Each number is 128 + 24 x the weight over its row's rms, rounded and kept within 0 to 255. Layers, rows and columns count from 0. Numbers have three digits each. The size before them is the row's rms in percent of the matrix's.

# gate: layer 5 MLP gate, 704x256, rms 0.142, rows 415-481, columns 64-127
# up: layer 5 MLP up, 704x256, rms 0.147, rows 415-481, columns 64-127
# down: layer 5 MLP down (transposed), 704x256, rms 0.134, rows 415-480, columns 64-127
gate415 094:103125143156152116154147107146112111114143118162136145131110166128095143142123130088095167126158152127144111146107150116142161119122138124138111123118100099153141105154115146107147109149100165
up415 094:122109146121127153154146115145131134145139112142117157144137136111152136154112126146132168154171106141126169148156130166130116093141090115183111159145118132176141165119098097102097120124118115
down415 095:118125132147147144165156157118123165108148135077102154143144131112132124151134138128126106062146128145119114130091096084133168126106109116128108111162135139133116133110109126140135100142163144
gate416 103:135120137147087131124103104122111170095170128131178088119106141109151125116106103115165126063130131093101104151110122128143116133133143169097136126122174115081127146145145112106125120106124107
up416 101:084162088149118147082112104103126149120118118146115164158140147118149151126161163148086153154108134146091120135117121158119143116116124151171143128132202139107131140111144139126129083112137115
down416 101:113094121138138094123170140159129130117099132144129107120087089122129083123132128168098161147150094124102110157139104111110155089131124138099103162112122098138121129133132127157160130128131177
gate417 099:103137126125098141171126143149137123129099121119067137128143096168141133084130107151122140131079143177150167118103121149164124141130154107112085137128158156098143145119156168134127086112121100
up417 103:125102126110146109117087099130090097146126151137174132128153121110103125148152139126164105082133109154105127124111116107113102072119112108107095128097121156159115138148110118164108124148158143
down417 105:100163119103113119153146110155074150142110131105127155092089121088153148106119139141125096082167113168108101135105148107134145126135106130138090109143116125110129116105139134135160122127136146
gate418 109:096136148136120131149134115134109144084141157135128125108154154122129090066170118139137146134138153121136167120121094157175152101172143117167124184108126138094120084135118141167129139147148189
up418 114:101119152104101142137163123104149110126137124111118139129145082136172111139151112143127138133142141116171104125114155179082094137110167116124110098169099128146107141143109131101132153136102097
down418 102:126122133149087130111152119112112085148136137131116121168143169125086155140163131129116150132127164101142120083172170109144121106124116119123128086100104159123091117099139117126110126144099119
gate419 098:125152145109156162109148109134130082139173193121062126135122161124099098138161130154180187133147175159156190126090118117120177182120141139096131156101155105090073139105121131117132110138110133
up419 105:137130106160137178132114169148134117125151145145112125136104111149139155122124157132063121126130084093127142181168118156140148130107124113121138140143117142102132111097108087142125129133135141
down419 098:157128107144117157125151149163135142061160143158111112141125143129157128144178140112112104132112139118113104118156126097148139111186084106124151106140077100139116111117096110109142111146147134
gate420 097:127155108144100129163177125121113119100120112136158164105125145188122183123117100139113107119140112126124131152132139123150115129170089169100096177103122083120153143135141153101102141116167085
up420 094:160130132101077080088083108130138116165132137153127109162149084082109102073125119149145111133097150122135122109141103130127139085123157114140101087150148117149127094079040117135148122139108156
down420 102:149133130085097073150109140130127138126166129133106134086110115086127133101123087145138128123143096139088175107150134140172122117124181093138153151100148142137111145088124104065099152107167171
gate421 098:096088169108170160138142123128128133103125152160121142137101144072131128102157150113106132130144136118119167142128137162196115183154150104119160089119100102112131105160147187109120177137113160
up421 096:112100155163135136142090081124120117128094096129124115138131129179125148173138120144124121124121070148116179139116076167135104132136168124093135114119114150138118138126145100121121083118148121
down421 098:122169166145124140098142069102145142120096154147125148133163165113086080120093119130151151128120145140156126143127184073094122136150168143117124149153149145127145111147132128143124112096107119
gate422 098:144121126164138124138138139125127107152105146105121131146161112104147122127168127079120127146132064126155123126156180113102160121135128129101138096133108124101141123128141136117107180141123135
up422 094:156113123087161118167179162161128172147143119134138152095146132136124140118135128177103135123103130143189163130120094107112141156091137143129107119130130124158123132119171084104121131143126153
down422 092:101102148148122191119133122135149145113143141106126083104124129115154132144130155101151166125111135116099146142152124137074129128119114112109114103159160146144145109118131198060171107171095133
gate423 098:117110114159111089165122099102143098145091098123085115163146107113100104159108100114083082105113174088115148130192143108133109116102089152115149122089110094095149111133137094109128162102100125
up423 099:185106126114169161132124130144103102103144108131162103122096143098129139113148119121107113152132139149130132198143155170144125124109164128107159151130118134097163148129143152128152125140119140
down423 099:128109096109119098149126163137117145108133119122168130079119161115133120106160191163090133071152103134174149148120121144128108139124138141132140138129125158140144123135114112150117106110130124
gate424 103:128120135110122114145131151127120116102108138099157116120138114086124167114159182138133121131149224133121163127136102121120159135141095116149146112166143105145150152103122138150138062162083120
up424 102:157171116122105130154136135115147130121092149134213121137103145125135152117180126152090108134152147133125108114076136138110152145118099119130136148112150140111164103088161135138155116152110122
down424 100:104108176094095129184153149104118108117153118140123105093124137146165137110170160117123109118110090096139121127125114122151131125165150126096148139092126138134126113130169117120148123109114138
gate425 101:112084105114128141119105121081099133135143123095169097101105157124141123108106094133092117137130155051155129128146101090109150115098139104158135123087139108132155152090172141154113142098161129
up425 100:165144120100131122173158136080120125107116158141150126154089114120095131135135124090100171110120108177109164133117112107128100116166134116072120138097148145156129124154167119139134150135092150
down425 101:128183126107138140145102121143134092108151095124113106109118116138102148167161103143147146103091148161135134147115138101095123096141157147131154137119120164170147159145076120146126129137106172
gate426 101:099103182131135109117089138108125113110162090119071156150158127081125132132131148136158109147113151104144149150153161146156174116084117098087127081107133108118095128127131152106129156138082161
up426 099:105130130116112124102134142136110087152152174158099121139141106152062105141141118143142179102155144131097088113153132159089131157094108115153090133088162165132090113128092152143163126114147128
down426 098:102182111151141150172116098138136134139143110140114106121126102126140124155126167102111091089126126087113125071104109145132164143143169150165151097163176166160162119154089109125147115129156100
gate427 104:138113134127166150123136140129117107119119159129115113132173123136114136125144160123072077140116149136113122174142134149111120171115167105127090198078142121167165151133130114138117120142106118
up427 110:042135148096119145146136107105132158149063100125118135127082133131131126134143156106084103115109166130119114119092104169169121140085100134143085140082142123136113129136173118139142134143095148
down427 103:163087096170136135144147145139139144161133104054136115132144129118099110123088048113106156153140182132131118111136145148142098101068157097126098109080132151090097108150110110147132088141089106
gate428 100:109140131127124072108141141137121132123134134159127093123166169104144140124128137153132107134141152125093127146137136147138096119167115108136151131133142128101189088126134136112122136151138150
up428 103:146106143132165148156134083129110092139146111109170141091102114130113138164109090137111124133123164146165135128129108115131106118127134145122132188156121122101111143109089110135142135101119154
down428 099:135092110095130097179124085141142101094120110136122153061146115154122128161129081148133130068147106165117134153135136092151166176114134159118140142168131102163118156114134091177148095169141126
gate429 101:106139134144113132125116106109100109095136148145170114112078137150133118120111175128149100113126136121114151115135170106097116194088152114106153136106139141124117147171122093102122084109118159
up429 101:157114127118114153120136132116146088133129160143094107163126084108154140126116115142112133143157145068176085138149163102165153097109154113111146102116115108132119107122122127169178144099144116
down429 105:145148122098125051151152136104131121132114145135117138167136115174105120114140164110124156171166120133139104064141121140088098103131126180105133118132106153152136130093171133147163098059105117
gate430 110:115131110128135102165116121116139132138145116142132125129094142123113113092182096117157109153180122130136106131172158120123183177126104126136102122102136139115138059110081139106132117108142127
up430 102:132129147161142067111133122119190140113124153099114127137145145163103146107115108104099131109087153110092116138122147107108102143124079148112098133142124172103087124121168114122066154123148118
down430 099:107152100158119110072103169114162142158139158112145129115109151122145169159124077119114145190132132147140132124112125155132154129109039167132161132104121117135105126102144164181098111128128127
gate431 103:112180089087118155158127136131143070141121087105134157131140137121114107108120077157120125163106103126118135089092145144117120106151105116131138117149127130143125143140110090150160136119166171
up431 102:161122114138067094161141167123148129140096110117126135119109119113105142153127134091147130115116155124172122153102099093129133135090108145137180155085083145162118089123175128137106125177130107
down431 104:169149114101186121087116114116145111113112146121127145134156148156138120136118122129124132143182137175121066136154143136069132134165136121136130133146114138151115103139133096139173115142117072
gate432 103:096119124114163087145143141115091134139139138085132076121086127145144152148131119159150141142109133089187158083119106127081106070140161108111151107079145155170109134142137106149131106100119165
up432 091:097163185138131130113096104141122156158183097192120189127089114104154092119148107122106139090133131131128147076117128124096106138129119097142114147114146156082139155092112147140079081108138129
down432 104:112170108127097101153117131127141148109121140158141134101152133147124101126091133126157137143107120153090129147159150131122118137088139131152148169174176100119145136128150117141125088148183143
gate433 103:124132183128073096139126098103129121141126166144137149091163112174121111142123169164102158118158165107116132168132154154156135125127142158130139117156130132150130134099156161104109129137111134
up433 108:112128134156125078151086106156104141177176099109081117121109157089102164110129147173143127135145126168097167107143120141130128073115135150154126113130158140144150109123144125116173160118103118
down433 108:121118119122159138125078126118163127096148137093106111136103139096126101160120109095124121128115113103115097120179140133117133116161161165130170134151084141147143133118102099157149148091146105
gate434 099:070121124159109136134137082112104156119147112144094129113108136162128139074126155092138122129117139109114153145134094141132146160104154146133159137104084149149123159119121136110116185151162147
up434 097:126139104135113128123112144147112121104079104090145155149100057142165129122135157154141128132137089123127099080164150130103111141121146124147136122127142088127132164147082136144141104177121094
down434 099:165165119104111093128151137072104112131100118141163154110159098109144111102130110107151110133155156123127197115131118107112151134084115132140097155124125143104129128161150107120176129141125109
gate435 096:120147142113114106158122099141132126125104105090127176142163156106149121119113149116094118127125123138122107164113124147097137172096105154134101164092119102159102141122135133116144122113122181
up435 093:164139118125121157127101158119139132089140142146144125115105132122131128143152128101099103120107132120120109114108176082089130122128126159089131149145097119113130102122128129189144139151137134
down435 096:143155109154121132099146089099131118157090092136146135142130121159108156100112139147136129185124146154145115129113094153102141158133120098127140141106135148158148115129120131115120142085115115
gate436 097:130115133129131134131111103100158127086147146111136130115135143111167120121155100089178114135108170120126123143091153105135131148120093103077139121151108169087131095115129137156098156158072154
up436 095:117119099105106121147075156128105079126144123143160093136077144144115120132121105129134101129129122142119126142144090148115133095150140115162135176144151110200084181104106123110112134105128116
down436 092:125123119166127115088118132108158105114157115118186153141158175136111138089180153129130111107135106127108129160102118109107095088109137116155145082130173153152152103109131117118159115145142161
gate437 099:106128141128136137121084125066074115104142146120070113137140158139069122122127127149134118146146174110161110144148072146134151168135137158130149117155109138103146160111154112097148141123149164
up437 097:126132139160164107157112169153166106131158098125102122062146137087148152135165112148102096110126143125156151102118155132117116128139106148145142183144104083109130147126119117138079116156160166
down437 101:090113130198136130148145120148125125130114156159116096178133184073130123146151109145140144131110144081147147115115161106108121120121109133153120140128119117131175170141134126120107112115130117
gate438 096:105145122112114130149133131105082141117149152160095096144125129169137109143148135128114153185137131147119148120164169132140110168161106102157146130124126105141114114153137095120210098134144127
up438 101:157143157114141105146124139096103101078127146153092182093131150115138158181139113157190165135154136099149094090132122137113141106127127138141109125115127147117175132123149159150135115112148110
down438 101:138160089146135096125111121064102139131145129136108109117128109172133143156157135124155117159134155157134102185174141105114106126098190160124099125096121122129125165125148147113148119134186106
gate439 099:090113144148103125106126153191123126164127117130111161156127132125158159112174179137167127157143104108182110098131152129117124124141161134129150154157131126120133127079145136134142103089141167
up439 098:143110078110151145122125119086105113124108119130100129098173137054144102121134136125163116122116114133116128146099100138120108084129111128165067124138149112149124102078120097128118175087121150
down439 102:133119142123147152178125128148123167134128128117094118109179109100123079106128141123109143119130109171092144122143120125165127127093187124136107108116140131139146131132135110110087161150095103
gate440 103:138130148113110075141090110102172130116162166169104168100089157167090146116122148193116149087117149135099136137157116109130138185100109170119092129098131121088149121125114086165146133118122144
up440 095:113149095134131108125065150129146150184140100156131116128156135119169139137171141109140096131147146116148155132153123152118095133092115078130128143116157100123107137125088123146115127121164107
down440 096:090127143113104129136145145140120082139178177156110111156152154157112112185173123088149096152118149166162130136082098159123118138129158104156125155143128115115124122072125121142147157095160145
gate441 098:161142145157124109143125129089140113136151169117129092121154158134093108133163170142127137135096165133148176061139138090090121142122154114125114131065110104113104161145153119100090118124133127
up441 101:146127132109124108141141135108136103113079126115182124148166143074075101126098102148176076126139121189083130128072105109130108139126141186162134142141128152113143116147133107124133104096123122
down441 105:137108112121106174163118155115134131108154130102173112076131124166136136107133111136123130110161128116147081114114162106130141150122114157123094103138162077133141122147083156114153114104204135
gate442 106:075148105152093131141125137117153120128131149148130192130129158110105131142083081139070140176112098163135110130125143156135108122166155132115131133085106116114110103092149153151116137108115117
up442 108:108151138139092142189054112097115143125143122105132097121132133116147126115165158114125096147101132107052164131119132096122112158156139129128167178127107109116133114151092121108055116074099122
down442 100:095151117139120121117122184110134148139143151113095133150142118140137139145098127110138140128135085102142152122122150156159136106160140132100100136130099118167128159085099136152075137168108114
gate443 098:183078128162128120144095129141119082109122117140127126066137109109121117094113143114134117115132143131105188118120139127163187137156140136107123163133133164102114108101140170157151101152125114
up443 103:128114162092126140138100153144099135085116143126147094126099124098178110131128128132158122138118124117088114133158140160139132125171123121102130128111101117097137106087169087121122141143162134
down443 090:109151114115105128138071115083171097140127125099140107128155075140102121134146184099137127148154087163170118155123107156124102136161145156108142134124139125159153101111146135086137127110153159
gate444 088:175157080081144098155136116102109113096145090153091138160088144098141091108141132107087152113128159124119122146103140152144069121135109156113107159116109182151116102138113134123099167131150109
up444 093:127153138139161151110149094120156108160152201136139120082103122119121163168063105068106112101136083141078115146107087101129127105179124117101126116117170122140146113144145123124115144150119127
down444 095:109145102183119126117133106138121093101084147124115117113096141130145135145141085095091165108166125124112117102145140109101114153116173143139106112126119096108122136140120133121135123129166084
gate445 096:109131149124136142146099131157122118137118147120143140114083146138141153078114116183181088143135136154159144122162140143185112159090176129142116129157112108100130130102139166179123121106135148
up445 093:156118113170155145147151103137125123130147103111141113168094163156112141119114138150144078120110132104127128117097144116127122178143138144163130112098146098139135120197114154137107157130153122
down445 096:101152098101128126134091149126131128136109126101162128147192146127138088125132116136139141116131062152124153084109161091133137128105145170114156154149155099142076113109128133135116152145143130
gate446 098:156133070114085112164117155137108138131132172116131126101111069125169120120135144135108124127137135117134146111098163123087123164155108111170170129118141119113143082113107141121120134139117162
up446 103:105109101138161159189103114120136123118128094091177100095119158136128141148163125077134095140174158151049116094113128136096141087183085153150079103097128079127087149162103129131122088118097109
down446 103:131156154126107172099138124183125122141107080137136063152099107133120113153145129132145141108156117141131127150129095122119123130121173171111124079163174109137063158124140137134152143137153120
gate447 093:150157140154130066101140170165099122162136138155146140103080143155136074127143094143108143109103111176126132137111116120091151106101148156129106161139111120121157139134122134115109154108097146
up447 089:111123088102144148120075096110160143169135115144105132113065151097113141147172097135134141142141170101105149113158150177179098122066103126126127123128145109148099130126152094163152134172113141
down447 094:128167145111143127126111142154122091133105115110132091130099200142113147135119123151136111157172142123140085125106109125112137117134120113163124125121120131139165090150107176155187153109109106
gate448 102:177149139131086093131120107117130159163146156166139109101161145156125075138114128151142125114124151165146152116138134110133131145147120116157137128094146150140092127116139103059155145127092185
up448 100:150116115172119123101082110143176128145159157090098174110130111082158155140130109136121106144105069124105109108169137079130122158112145059121115143170098103135089074144113117128121141155163108
down448 105:140133108118122129112120104150167117119123146149106143114112140113113126135168132101085088113100058130123133093095160148074159116129100084144149137137110130096152148157104138151121125139100134
gate449 104:075140137119109100178138163111116100158125160138158099141126128131144090092150129142129148118138135145187161137139136146146133128115108175136121144142175124088100094151111124114131145103127099
up449 102:137102102072108143099139075142131128145166154157193097103092145102151143120112136110112162148147137128167093137146125149155160110122085157110113105107160112113136185148113124136142122135118104
down449 107:103132067111124108097126078122108123137139155154158148123122115136126157139107103132137110073141090105115123096161134130160158164114130141108109124143169093155095145129153111134153139147119120
gate450 101:094142140138098103123141156080107116107146179133150133144125103112122131106090157137111136110120153097109129151115077115104151135111153145193109145109109126121116124125082131104143170182135146
up450 105:123108139077133108165136118125130124129111141145133160109147122161104152168142121120150111130192129113116117096113124159135110114151114112111135159124156119133174090133183112157122109153138143
down450 101:130132092116125119153155147132159168141128120115121151130130102174130116138124086164153108113147119132112150081124074123174117111110143125152130115110107128132098150147145087130145108097127068
gate451 098:160161154122147092107088135132139104127124129158156106117077102113146140111151109113117143101099161133126121099184110119112139095137148135089123153169136124131130165140086100151119121170124107
up451 097:109093150130130123125152094119159120129123136112156152125147179130123144146118132125131104182145129088084141124135131178113139146177134099136118146115130140106111143087151153079142161134109100
down451 098:159160075145106171101118100172094196112126124133113122149152134166138146125153187109125150089139158117115085136139147161147113131156130069119110106111113120137119138110158151153092156101114141
gate452 105:118115096128114155141119137164142145136137112144098158124174129168083112101152147124120127165145150141096114097108118136123143113157163094132158125097107134124125124137111171091162177116114122
up452 106:104155136133159117109141137118166093121168060172130146109132119150161132111120148130141132152120149161131088131109109129153145174151127128154123113131106134137152138082144164109147104124121157
down452 098:105086132103139140145125138142106152150127131145109182167145132085126134113182168105094140132119158103145118145170095148184106097119095098102115168142146113129112125132103145102123101141125107
gate453 106:118137135120109156105141117084160109140087124109105084114107147152118128129096176157139121144124101104136123097145117110152177104117148125163097162139156156143105123116123112101131138125078124
up453 097:148121187183120098125108124138127113159142092163150145084129100098143165137140155170148068138179108132157106104114118106142160126106108115122160168127125163130136089085150105110142122152126105
down453 099:124129125120114158165130111152094118114143130124136155084115154160096159129148151153126116136104120148139153115108088141116149102107098150131114127129131158136074112085128121140144144184129144
gate454 107:153134150166105158097137147153152106129127151134125120116108119132134100121142128148103113137145129128142127129090103118125146163105098098155117135150108124135144093141130136105115119116142080
up454 104:132102116104125109174146172168146190130110133146138145161119151101158161120128156084085115101123141143136155084053162102124171123088077103109125150126107120103136141116115114095083120100089089
down454 103:147132130093119071105158144154130135137131140126136087150133122120155128123126102074121127128126123135144106129082143136137138099130113113140096164142090110100136133124159160102112100126086128
gate455 093:109121132139117130153150070106158099158149119142149107113126161158112165155125142097172167127154128146157122112145137145127131122131142168143145165127141128153124120132144135129150116145103121
up455 095:135140140158133080134135143125135113163130112116181125119158145136165096169082150126110166122140177093123131148108122113118089101108079111091113116087120131153159077133115150139133098157097132
down455 102:142142134129142184109162106107132119128128151180099165123104134138147130102139128106136110148133157128141119128131095159112156162113126115176098165178145140137159118129127131184124120127127074
gate456 101:117086102122150173125121139129117116147156082108143133147089130135131094155117145138183160146147164122123105121152095112108119113121147096120136133090124122160135123119111099115140097097140117
up456 102:119118117094148089137128106144154152122147159138139124175123158159150123142126120161137124105120122108109153089136154197087142136120118119133160112106152164132121146129144076182170138102094089
down456 100:114111126121144137124127123168126134156131161156165095126155119156157105170145146137162107136166131135116158109195137157131135135124119118120160155102155125129124148148129086173106075124145109
gate457 095:119101136124089117108103144114090111100115141149127136119140128077088098204100138135178134135125134079125119100131171081132112129110142164123119084121131124143156107092122121092113138132123109
up457 095:130170119087140117087136111163135122151125134128109146177114128127112114116135169158111147130108109121108160125128134138103134182103117122153134113128095118121105144127102146143134160148171154
down457 097:167061151093098136117174157156136126136110119141108127131170154115160133126152127156101161137143145183101122149119122156147145133143078151117104122114154141122141113126142127130107138113103172
gate458 099:156123134097099086107126130169141146141118141143102143150111140150122149140073121125091113162143121085126105135133101107126124132111079130131165102157073120193092101102151132122104135091113172
up458 106:120128139152118137146091145157146148129139122125114130128138109110122152115099097149102078126140111204090136125104125153139109093125115146131109160118126112153141131135109163121154123115134078
down458 105:112137139141135175123109128133099163111119134127143131155128116108152089100121129138115115144158154141138145117114111106129116149142133130142127146163173124135086105144136109138086137115177145
gate459 095:116116060118141150121169146154113124098135154137137096143129125127140134128124162092122162161143120098163160172179120107079116169127119113089138147105140104113106156108131153155168105137152160
up459 094:138127145125161109089119121133121182132135111115108135108133142118113142090123098125192130132080128123138170160102116144147123074093137149105152105110099062138124116129115136131083143089137148
down459 097:093170150132114147185133082148139127145099111093121145090102131128166121132125133097127141107134109093151156109047134185139147124100137127162123093119142101153144143126118120139122114137144148
gate460 095:138126112121122123129151112140153105178123097141094170130168130065127120105105104093138128120106124123140110147141133120102159150107128117117093134101132133123110148170126130114107118140160163
up460 093:118193116117137127130113091140119113143108159112117153098130142120130137165105111127131133126133133104130153117141144101121069102125157132173155087123131095110121102148140113116138099105106127
down460 103:131170140114074087152174104182108175119109112144124093150167121133123141121151142135137119106133093129112108141139123114141148139108147140086135094157147100141112120123129103108189115100106118
gate461 094:151101139081125138170103112110100123100146150147090105124160089100134127119122131150118154126108135123125108135093162150166127129112109115141099099139132126125118091180094131127148132111158151
up461 100:094163128142154102124091114168125090155124145150141115129138148156134115113107126147173135111136127068173103145116108120126104118179152147139164140156150109100099178116128131133129091144104147
down461 104:102158093099121144128140135163139128167121130138168143120111172104111113120102150099179147145145112126084163140129145091119151124139130112136124146133086146111115107164101160123151151121124141
gate462 097:133158151103097142113110119118137117151134095147151126129157139108150126063116142169103151160096143114092112117103138122133162156167119124075110117142105101118104180180109149133127155142103102
up462 098:118088059179112177132112134163111152153085133141126145162132133108112144123143106118131100086107112115156131176117141108119149115123126176115110155131132159137124124105136127092105071133177149
down462 099:103115140112102165141166133108146127116119160095139138128085099142118137111067128089132142131101159106130133130152129142128115138123124208149121102125119084168072110157120115110126118090118091
gate463 115:079110118139131106121162094120118135127159112119105117153132143162127121093113121057147170108111093166146167111089169137128115150101133141131144133152116135131160134092130134114108114149126120
up463 110:127137069114143156134147164154133152103166146122125143079103088095159124121195157130150143125111139162099112110136127123121120145137139105081164133159201150162143165096111131176152099152141126
down463 105:122149134138077136147122094139147157105149110120112116158139138156118125172147129097139160146135112126156100184114082105093133132143186096103169105133088082108125123126119150122108096137147145
gate464 094:135125161126139122133119098133114132154129098158148149121121171154143143075169104114095102090116102105165145120136151166131129137101117104149130114135115087160114187123152157166153115131099131
up464 102:159151133149118120140125124119100152130137171130120113116165134145127079044146110136114132102123155116130126098112161125109127149125102122081105100117101137135141148119139165135142133129112087
down464 101:106120146135129182098127118147079161108111169140179089162163130134143117139099158123146142177147145137130145128142133134116145098106102122158106148153134118143101141114132134140145110128114150
gate465 092:142088116126136090141132077119108116141126169118114094111159107136100168130137152110121136141148160098172128132103129142102140138142103136151107117090149131148148144135191105125095111133126093
up465 094:127142130134079105110126124181170146122121070112144122162102143124123141157118121068089095169096107110174105139078105130126078095138108142114122142144137135095142123109144125112106119116127146
down465 108:130185131179132118134104176135104109111082158126138126112155106102111132099150121126118176138148110112126148099093150148138141135125144130115094098123137104118132186147139141120150121067128117
gate466 100:144134117133153177151158111090132132166144129131126083140102099134142130117136129148103131080155128170141138134142082124121114102158148131153129110135158148126142138153146121137089179109148135
up466 097:073137146136139134117121122085085110099147144168156129155168142140211112131141141119137102132124119125113147096114160077122121126122136130132140125167134101150121158139120108062146131075142131
down466 093:184121145121107115111140108171151155119124139100127167108113125117147135131131158146157102135104152070147169107182117165153126092137126109131113133086123130123116158115112171142100140120137086
gate467 101:136102137072157098174142105173144114130133126170135080139159179125156169110145148130134142129148139124118117150138118132158104122180123144149169120163143081134114107170105110128122165129127114
up467 097:109091128163100141172096142113131102108130144114145151130166133090117130103115078122132113125134150142130107111164150131163095099153120176106105132156137121093148157128140127135108145099155104
down467 096:095118094138127119131141092122164134104167099122146131138105135108155112091134131119114155129140145063086131125147113172120147147072100134077095110111106152168061124117095109117126170137115137
gate468 101:119159109116115111144121087138139094112119184111121152086124120115125112112135131106133093138110205141154138143109117126134135141137154128150141088136121144160096132158126112099118139155108153
up468 102:131139150186118137106116175142142145128104086135084148169128147164155118137139110089109108117171136162143122134141139116148151132089133147109117171112114071132146108114101129080166125099124113
down468 099:135113118135145127136119107078159149130115161140104156144116130126151110087134168198126118096162137133112151132143125117129117138126128146144125080137123147125135149123130138131175093135133131
gate469 093:174102097167089100131127119134135135174138126167084143134117123107160168116158179106126100122140102080178113159145115155102135176128106116156123134163107109112103130149123140118087122154162138
up469 091:136133127131167127130180104104139147082124124133133141105152105113095138099109120127135122119119116122119118133145111124135161139130155158130079093112119151132149108158134137092162129164172115
down469 095:117130160150106153066121148097093143119107133131144163131126146113116101152126152124152126130131172146133145128125155127166123123124155104126110085107134142163107128160135116112113151129106119
gate470 105:115148107070133101094120138138127122118118133191150161144131134198101158110123153134129150184138159130175127114155126118142165127129114143160116110141136149123134114128137101101134141124127142
up470 091:145173157105130157103150116151136159129138148139108165089114153103141125146109143104147146147150110151110143094106116114106142115163147155118136114118131142124138150147087106039124172128087130
down470 103:137113116140101126163132145114126105116079132085117127084104172107110092097134113147114142113129114151121092140104108137121107143137072101138154126160117126091174108110131142104136137133102098
gate471 093:122149119121116104114108079118122106140105085122162131157146103133133145146122099103138097133168175149108121109124151152140125095207160113129122148143105113118096140122152114120140104127118140
up471 099:161128140065140093144125094144135110147157119099068131164127162123161132113126122160132160090088133165073142106156139113128133190127084102132136144150111138101110130126134124097142145105137097
down471 102:117109147166189153141160146137153120126125132117144133156124124146110137119127116132144145127160061098117150164165131159081123134123122109092175152130154142176151110125120156141161099176132128
gate472 098:083104103086132148145088106140124157130113120179079133114130122099083128109109110134140122094161132149154066108102130126123150103080129155130168158125154115128147103122104125111137125141141124
up472 106:156102112080150130162113111165133107099130105164153126137119129140174141148091128139099131106133134148180143118170094170135100101112117130148156129126093092124131094094138141130128097149126152
down472 098:150089153074111098143105141133106114156082100136133139104130146112176116128107135163133111061133163203134114131164157135124147146126145142134129146131102170107131133132111172179144184124141122
gate473 096:123131156146098111137157115166154216134106086119125144140153103184094150163085150119167077133143124143113132141144147166138151139161139148151057143117120120087130123145112161153113086122133112
up473 093:197129131101125123098112127117141167124117138118133153104146110097128157148146092141116101120142107124152131147157151144110129116117111125141145148104117152173117109120101155074109144112127086
down473 101:126154135128107125099126113105133138102154142099134151103125154102114108159094136106142158125130168134171161148159099114112111088133146139155114104126147135099123133174124141121115112110165161
gate474 094:152125121112089151135128146185100103141164096163132134141127141143132119122153140158121147151105137112110168105169152161111135143138122104118094102127123117134149159166132161099127128136112132
up474 097:073108127173120126143127113106175143144120117130114107124135136151085101152137111121091147096131150168161127157102112148104159123145086118171086117135127172120124111132112076191100138115164179
down474 098:129136101132132103146085120093125126156105131124071090102155157125127122124060116126114111094127132108109094130122098134073117141131138127138102128151119103140182116124145168172157137121097092
gate475 098:088142119094127163109186119113120125154120165136155125124070126116171151140146148145127133106080118111118111116123119116152141140143142144145137149105104146121124118102145149107107201127134125
up475 096:150125166143187103158095132116156151110151082129124124079111156109106136108157112150078167159154133148121178154162117161144095081145122139139122143122150168128171097131107101153142109166098167
down475 104:093153112147128113143133114072148108171133128098151140116113167126125136106131128121106135105156123137113124128095119116153098129163109095092124139156110160111086101128089142134103129138135135
gate476 101:123132134132117133177101085075118093149132139124144138125128150153130063117148168152149140136133114062156118137135112105125121082062133109075171154128143102126113137132161129141146104152147169
up476 104:110119121121158188147148143152113074112123132127161131127179146118073102153153145155117136146135097097119119167149158118164163149122123141108110177138105119118166117124127127125069125130125136
down476 098:097148126109118100089099138147116144099131116128207113140138166138129108082164143109140105106082122110123150098156141123136113109093058123115148154105158121131114078141120118112095119122145126
gate477 099:104119145146088129114125127106104105126116113113068146146090134140107090134150084102103143108091090154156124152124114109138117136122093099151179089111096090125092139101103158159104127116139122
up477 098:146097145110084141155159129169086112119156132095164142094127146130122139125178102115101147136139145135139129136110102151144144149117119098147147114114071097145140135099103113121127136120092155
down477 100:144118147133126115094140116141165172153135152128130156104102142154147101117133092159141129109076091100161130141100111122134128089091150099121140118143131121177176148116096084152152072109135095
gate478 105:152107123172115120164138120143165126150153131118129103131132115102122128133081080084170106100090150118121086134157126137122146146130137171135123090085101116136118104118117122142099087076146097
up478 097:095170125128130139138114140166099156138175125092171132120136132100089072127113152109129135081123114137123072103126118119102096150171125109131148128123121112144144161137097110091157084186097134
down478 105:121121162076099143133146100136152173118094122121116139125133097126124082116083130176106121122110120131085136104139061166116097150115098125142133142168110127124086145160136114111120168119067114
gate479 107:113118123099158135126117102107096111157145131144094140142141128112140126122150128113121098124142098154139109113163139116129098118134155103101137095110140119161146106100145119140135124147121099
up479 100:142106162129135081124158146159117153123125157150101144107099120107089131120137129095152132144134116184151132162144076149124111128139131145123120141096131118162105119106097160106143147136095109
down479 107:122095081122129145149158133134156169164157157107121120087129110158172154081158150138117129125144106137114106122119120111140140171104122140098120156120097119099061112128126161110150129156154093
gate480 102:118124151100105135119137167128151129129117098153110114173127144134124178144080129146124100122129085115097144145138155135131115082140118110110110156157150179105147112144129109162175147126114122
up480 098:133159151133127117141140112114076092121164131142133171147118110107095140126112128123156159115119130145136090105101109117139118116094124153103091126126128135153159137119155136133107109103131144
down480 103:118130095126178180146126108102153136114121160137090127105106133130114153113121139112109107105131146145150146114144137131149131127154156102157143107124124149115101151071113131141097133107137119
gate481 103:150106100105136138139121146091144076141152108130105143129104152095147134152159113054122119140073144110126143161133105090135181151122130122108126104128137134141084100138160112093111106128195111
up481 101:176159164073133148122180078135150090118102095147150166109130125142133205135125135111111071120089162116141119126080154166157135126123122122125120142157116131160093128114101119167142103151111139